config = dict(
    head_dim=64,
    d_mlp=512,
    vocab_size=1024,
    norm='layernorm',
    norm_place='pre',
    attn_scale=0.125,
    tie_embeddings=True,
    doc_mask=False,
    dataset='wikipedia_en',
)
Each number is 500 + 40 x the weight over its row's rms, rounded and kept within 0 to 999. Layers, rows and columns count from 0. Numbers have three digits each. The size before them is the row's rms in percent of the matrix's.

# layer 5 MLP down (transposed), 512x64, rms 0.273, rows 341-436, columns 32-63
104:468561499406478450575464530474508558500514422477431530457464513456529471498462516553473494478464
100:470492534570515514508539423513558515509504517514532509426461502467544464497483491539471489516516
114:509546475528453521477535461468520481508506517513535507461445514514584473542530476468414581532413
119:457450622556483484515528533469460490492438479502478503463507522498510450487426483501505444477464
089:540510526510513510534421437444465524493523416563469501569478485487478525417550474518522521471497
101:468436481426485509456494507442486454463454549484468572432401544509512521470501450469476564556505
088:521526458506560429569533521531537481491539504472468589546531567499500544568555459549524473496525
106:560510519484452494481588575487538523555535534467479521554490523548477480595570495507517510474490
094:582561554502504467505559468475569427474599535486521523458458539530468496500453487444458474495508
125:514526497547474499547471495490518484542468461460513481590447584518517447523554503493493525440527
107:596477524516456484505492523503472495500472475431519503526459512455543478534479466480542436475429
094:525510568498458512479554513541474492507475485519523438537508546506528541502520466546555483523452
101:493559525535514526497497526512507532609540564546513542508492459522436390556459461477519588395511
113:447462523484548411463498438447552492519502464515503548476470443491559514470461524482472569482467
100:444395509495464512451534508558439444457528503526478484501438575537578512499467506549566564544490
093:474465553532484566481492506497527540486493408498453501523533504523489463557529460494505591492438
091:518525544499496516537527530515470552525558530455487569596516570481467534584569559501481464540546
089:524399502431546538544445432510516411528480519493468508508429461506552429442477435538468490497489
110:465572466534525444498599510504511542551459485529557563509512448510428500566555560450562463464498
087:535475433482456477521550621448515460450537456554468502487503579488459523538472506584464454429486
097:541511511466453422472488523520453500539486556536588477545506499525566525540525404475522478529437
079:517537417463430557473560528562581476519455531483550493506491484420530427523505506461547470499463
089:521488449497556483511531404484472392446504466484505528528500487517527527502470522441429490489501
103:534444490508553547573519543429527500525478599546501528560532515559547553500512542522475458488518
082:480511448465516470484490516571579526557500530486519503498438503542458425562517518544527474463461
093:528618508456540525526519495571539489497545479463575470485563429573469433475554509522527478514510
077:516501521509506486503506527526547491489548476492505484484499515487553501497503417475563482560522
073:501438536491474494443533523416550582495524551445490518550486555563550541494571500557531560532455
094:430468491455494529564424523478551423483476449432522560450531550532524492447521472495441433513463
108:472495537443518498436477503520474471496513499494445526435495460517544493474462545504413423478463
098:534510474488505514526548475511554544497548487476470567586539525540441511491512514604477425489463
107:505467466492441533535458543492506579539517436444572511496496501495488452447507533494527536516489
098:446534515483416457483511446530560534520515562498513491530558432528484580492485472478521531470494
107:515462523542492575468478502438493450487472536449440568451490513497502562449500497515454445479505
090:511532482505410456495607524508433467535522478512495582545465494514550473493472549525444571451510
104:533469512499556493588446530542515451510546508450415539558484499476485428523601495414535528520536
095:544495524554452463532532453509517531548494435567480505463487563460453452486500532540530536452554
097:500505528476451575511483507568507534508555421443524518434523472524445473497547504572534468564520
072:496503483527560533465590513482505548560490500473515515519444501525543470519457505533486395432504
091:540549488510461485514547526435508578528452468511496441573475475518410505461497551507522473545474
103:492509500498573478492486478491567560459500540455551455514476557433509492498471488533457497544570
112:476457541469577451454487528567541576480499458517486484440470525491538444410509535500488499560449
098:480506474568516468504474541472484526521521500424462486529426523467539545564475497478419487492506
098:508503522531487492541506469470478505488526531501506519497474559463530494527461521477530453470559
089:474553498524500551475485483525470459469499520466556516499481512482533489468557562496496429554407
112:509543514505557498482528525443491539525556457614540447437498465542478487490436539488536555512531
076:533498554519513476399509545547468474505473502461503511559478463533498448505463609504462533442496
106:526533443522543511508535455478479434464435532519496567469499526494508540497535532518491575453497
119:500512618555464538448503483512453508484506494569539465494538504541442466495523483489456552469468
095:587462564494489461517579526494535520490510546515486518485499553511510505435444511584527530554519
087:492422572444524516485564469495448526482519458448496495474476485432521493527432500501494484542493
110:504463466455497530549506471443523512514494567529456587552487520572417558488553446463502488425532
113:564487535515523489500534535542515553538499512465490478530503520530559430527511573528517488542477
112:534545568526394554483481542487504501515506526495523485526449536547542458502564554533534490421414
090:488491540520450444459471534467479545462515447432467496548494561501581478392450433522422479471473
102:470500501491506494453524516545519510479531436467480534541485511484506415469531487594490492510409
118:542487514449480449468400556530509571524519452543571468489511419541553452490550427465504513517497
082:456468556449553592456494564510554466428445545485476465526475534448428510518476477466492487514490
104:462484529478510507406498614557542438540518450503502515495549496462559533518434483549485506496467
106:529474526517530514433512563492535542509512459501404541415493539548585476554463497459594500467488
097:549463490448461504555500447490571476473522506460527456427521518510461455546521489479481496541550
088:551522543497447554493464403529531444421512453476535481470468514537490388534495442508468484434536
108:505589579529532496449493496476483579544470453474550526460449493545518560491466480524507604474478
085:481604544497543485484518547468475490467471483519491525481522462500558446528510506557501573465532
102:507534482560502515549438480549508473458505479484514506470495464458539556534497554497439543542514
102:552483509568470474507499496555486485545559462445558524535580466612512517466489434531512550482423
107:517476477500549529432493592464488492482479493474499507445559573495472489436487516578507499534480
104:423484549457432515507500458565484471521510601499567489568515519468562482474498485582523537548465
078:496550515487439433524500476440490486492507541474552559500518510540423437508461509511488423436548
107:511454509522574444524506433491450523446485430521474530476563465426510537517440527513490483558439
105:484542548517535519438436446509501456505502543448506467471536431545476465536520536414488484473524
087:496516473452491453593548458570459434482486517457478556530481491488475518514518546530505484556529
101:482537551511563522539462471445547508575522492461537521485497387500474504553476538457414531495476
095:458501444480475497442538493478463536506471478559469498523440444501521487567496498479477467501518
102:508544491470526539477437449445516451474531524494465490511536557428429614496485562458498508477543
079:531501480459596519444537540531476461514468547600452475531458449521457545513532531510562458461497
105:548494541504496487484533474512581524548439504518559494560521517554455448494522467446432484472438
100:489513560441484482467514478470544492493440489457465443542502586534521494395528469519537506487493
109:573628463550561534495478506456484506466457556531509491532545558483485472457519475467454454468505
113:491492502566536456493567550546499465477531484569473478495524429481481503524590500523542476522518
112:527465462533583459506544508493442588455505521448519470490504468464532528512418537514427520441516
097:525471534558425401503520583521475517536539474579491509553443498455462511514572566512478516546469
099:551506449542484485481435464521497493565436461512471507487483490543400559520550493562526424515485
092:469488470535513468471498518531432495535497487493527550468515502523470529432579556503476519459445
077:534498480575496598488538519506582483457515504539454484516502508443478498561526475560537508542513
084:452554514500448533514492519566507498485509509491510488464530524589491545578471501499443555543505
068:502544536527449572540533533483503470487512441494430497523445553492478461508509497503465450570508
108:605582562512476460518494478538421497469469518577466497566481469504556487409520532478481519422468
095:398476512488532519530582448517557481578516462445485487519446498539449545472515460464441484502524
110:534420466514485507463500526436507522479556490526501534488472441518472489442481453540486461529443
108:569474488518495521510494503420450517523446563459531579483507568558551558457534487446495541490439
096:566548470515506445573493576551469520470509561473504537512436553589494461491522514420559543532474
077:519559481451496479498561419496483478427560473420508542495538479498493461503477440466485487439431
098:528555475500510484428519558553453449483484491472450493568424502416510501478446474465483487470472
102:452552495521487513543475537566515467503562532528443545487478514585469501522519457554559542496453
102:540440482498467494504463463551531489493547434483516511584550420561488474490480480448488499555477
# layer 5 MLP up, 512x64, rms 0.276, rows 342-437, columns 32-63
099:473461515455510504532501535545486442619544501521483493459460486524471482527514470546463460526455
101:524538493491437507553525448507516604570524525473519413499519460460508510502437482524528492472543
103:553580468418454519488465523499500491515458525455524500417527495504506549445425492553551450534466
085:457505516510576467441525534549495536443578453502511424431497434498468487529567521489472465500548
094:484480520481424488452566595523491509478528467461516430561481480434434457506545462509513479420580
101:433452577505498497511481487560513537456524491466502436461480475478472429441545514553496483509550
112:536555514553507568475450428524473476500537505482394424513481536475525525541467436476436582523548
100:527484541530413559493530536531519585469459473470476487528474533474465449523548535596543520382550
113:512451503413516511579484529550518593440508494490496497441465461466419531507514479568484497518497
114:507483587504451529495487407557553468446480438569501494494495519552514530439542547513498614494483
095:464480479464413475507483520466479465520492561482514439547473466486492616521527529506533511443607
099:534567507430521493481477522503522535485482514490527494521477503455421534493572501514534475554518
119:390523513450518479548447505529513496575512503500549517431446561468496484517539479540533511515511
091:490454557496548517543509526534467512552492487526565487458572486461529487513464411425559504502481
093:553463484475403525523526530459500509455521486485471490422463408490495583398533441516550588478540
084:540527523479480511525442524526457450538588583501469482470474503566472503535515477500556511474526
090:508398512454545494476604512469543484453476501518444475585469487477460526479469535458522514563494
106:516561512467526532440460512470412493486492545569495490489440505436457491483569478492527573432569
107:523526499510505620521464515531422481541513515514514494580554464448506478538550513519546501460532
101:475524483459499484479489477494514583565538509469430501466507497518486444428555461431466529460574
085:498509428499552495497507511535474536511527481484506501504567498369557487402542532539562466492434
103:460537535494498583447540653500557495522579506519528508529480500515444523437503455530521498485492
104:451529512505409453518442483518419439461526543406462522446484470521529527493577525466589477540526
111:546436486564478546454536469474438518525480492467573585479476492500491485450514525506469510570477
096:398421507546496566455489493504464514469514455499521522485471537451527455574544451495519511483510
074:480455506452487463608499505498479510505495469475431483487524486516469496519467519497476509406535
080:484496538566525456475498558517526484625509524524480479492526477481503527536507536437512496504546
081:567525528495496479479498525564498433584509493465476499486425518472584460466469502548559575508494
104:505476427513492457567488463496486462494535540496530481472526467533526531479552567465477479456593
105:497514469443580487465507523535436565517545533473533606451518499484490488464456454493493489509481
122:502516442509526520541473512469534436547538523508492539519545454522470606446487449485515460524511
084:517407516553513559460502471483393475529566476504509552422485507445493525471513441470548431507527
105:485461556536496464462480535485486492516515499544543453553518492501479477605522511490558507480508
094:420468496421532547547530529516525471504516517484494567497520501515509489506509549532498408493495
115:519546532512484509530528463458547498448504428508482431591516522479536547434523455550544560561450
097:475503513491526561547442543514523484466498524447567451562516467471538454466532456482499513488529
097:524459474469464416506540541532458477529539422501470511452464525585543449486517457519455485526591
075:454463505518469510541463500544454468500475528552498511470503462441411532482457511454541571513456
094:552518473540623528536474449485464548474549491524464514521566476557506513514499469452505514533582
103:521461510475504478528529497481453504491532412545589501510477512503482521495480532519479490526536
102:534451417541476546444531446502501488456535473459506460481508473441523480483490404496473560574543
100:475529515485504496442471481563568506489556487540460517573485412464520531553474520504551574495491
105:485512509470490510468410542528490524581488495500494500535501484570446451590528469432445507459491
095:526454573496495474530413472482507564562502463485527526559512464507505405483427527455493537456505
104:578539490473502453499444485471542545438470592425447467457502523508504524514500460447423517430445
079:529469443486497519518417437516529542478453504483454478525472530506443461445517570413524545456475
096:466536536457484485439424499499516542486560464512474500468541465531472506429463510458466458481507
109:554533540504498471465447536488478517553540484501486482552581492425488437546486434530477521521612
090:478514542526542550531406483508532462470488404553506492496527463548465523566497424498439543535513
097:465535481496490534553428524576463515504553510462488534529492469507470429529458455442494495486489
112:531482509586471499458481493495498492529554506458510458485541501483480467526466486465474478560468
100:534489560495500507491429501561487477452501528549514543531522507527503534446463397442504501443447
131:496507465485495526541482507568531540544474542511503478580478457510445447504470527482424485470535
078:487564505389504482427485475554510463485517486530439455568535510550465477562483479470569559480427
110:483464452519541477552498508538435441538474553434502510469418496511516504547539469408428503522493
107:467531478515552512513514499497474455459509547513496499513478502474545560566489432566484441457459
081:492492473514571462526481559516468497430436474525436477578421478527461503511467517511444536512544
104:548478529457460445588477553535470487556490447474504476540500411501425483529495526459512501502525
101:499510541502492511513469467515583454523490452535519505501458480497447685548505483521482468531535
099:527514526489531462487480459552564534495534466554502442524505522491494533536448449503527590474506
087:489493449474468547490487495502462524530514516528442485460514459530447591534528529565517549537541
099:527485517457445509505452599456495477451483536433439498532546541498482548531527425521507522541514
089:470514518508560494531532488450522479489553520439527592416495529570451536543539494473546541477470
107:517502461529474503496533556518520535479484495424478373508449485489517506475516518520537513512510
099:492532551429471586434509498487551488477448483564435490495427497447534460498507524473538525476539
107:554426511505501457498546535484452515483473470480498509479553518491525514429507462519526494554540
097:516427490511429511513511509567517515544442491466526480506550546541531465512439491466538435514499
084:525496480479517511498450452451469517477471583591517521551475524493501430471490465480521516523489
105:534511427523507479485501512483413579525515484496510500448473511499476442487502492495493473472510
111:529533473504437510560467536483489509490453544466518491530510492486513496471452507482506500460557
087:365497541494446545539476514505430478521495558482527507620474504470488517559560494493528492439527
102:529513425527450592504537528559493502486466494508493554487454510499475505527456491545436463562461
098:528488550471539500584532524526535472542532590495513519456504476458419516478542456496489470427516
109:500558511479516511465495497522497471536556517489522432514471424504446582493476489479495536566499
090:539434474562475526439531491514499496448472442502509585562439487549514536495469558491509449470483
096:493514511456456486475512556548530530508536512445414502468624458513472510488546566478454489491506
097:469460525469485517475513529481574411477491505461486475424496511477464502568496452513531526543507
101:476397556545519529502492483442472523531556424449480416445479462518498444550557523528539506477547
114:509514502456407469538489539553518424526536474556503489556463490464419461434515456578464465470551
115:589508484477475562526492479616520471491447512500503501525491525515609512544488524538504428596498
102:459483483397502585537514520549529462525528537531501518533482467522447500478526561534530449452519
107:470452535480474527428530515558523555483577564464468530445510478489565438461457494427464523443570
087:516445568528517588476526494463527520531480484513501461467515482481542539512466472588547493509493
079:530485415530502531522545494517498448469506557420524477455505522422487511495468414474528502476453
083:480505461508494523535492524516423582535496540559414456469476502426469569531474538487464528556566
079:516502407525582495478489507488523408506430459527494475523483474484523510457547494432559500478469
109:560494537540486446488501525494496517451527504451524484459536446483518486570469516530455551502561
090:543537556530497502558419532496509507449531516569496517482562480500522422552573551456515456477462
112:470521482455487506467475553486516535495549471470492449508478470485461534566440517534530491544438
101:540569502483445479446525443399506469494608482510496469477497512474445531482427537455600457500545
106:484519489460493527446526492480564491484532490471498526470476537473568475556471498549461496466523
072:520506521473504479522573417492533558505555556511546537496497529546516566529572493562511522458435
095:497525527510532576494555447506516515480484480487524478400447535504440548501435491510504508490461
103:480549493504492511506508526541533511524434455458516467487504565446478451459464469472488504494549
087:523489470534490578539490491532552525507471432391467443465498563500482542472501437507464537440489
087:499538505465543456442461521586471494523481480509519451518514505521418498508572470477488389529432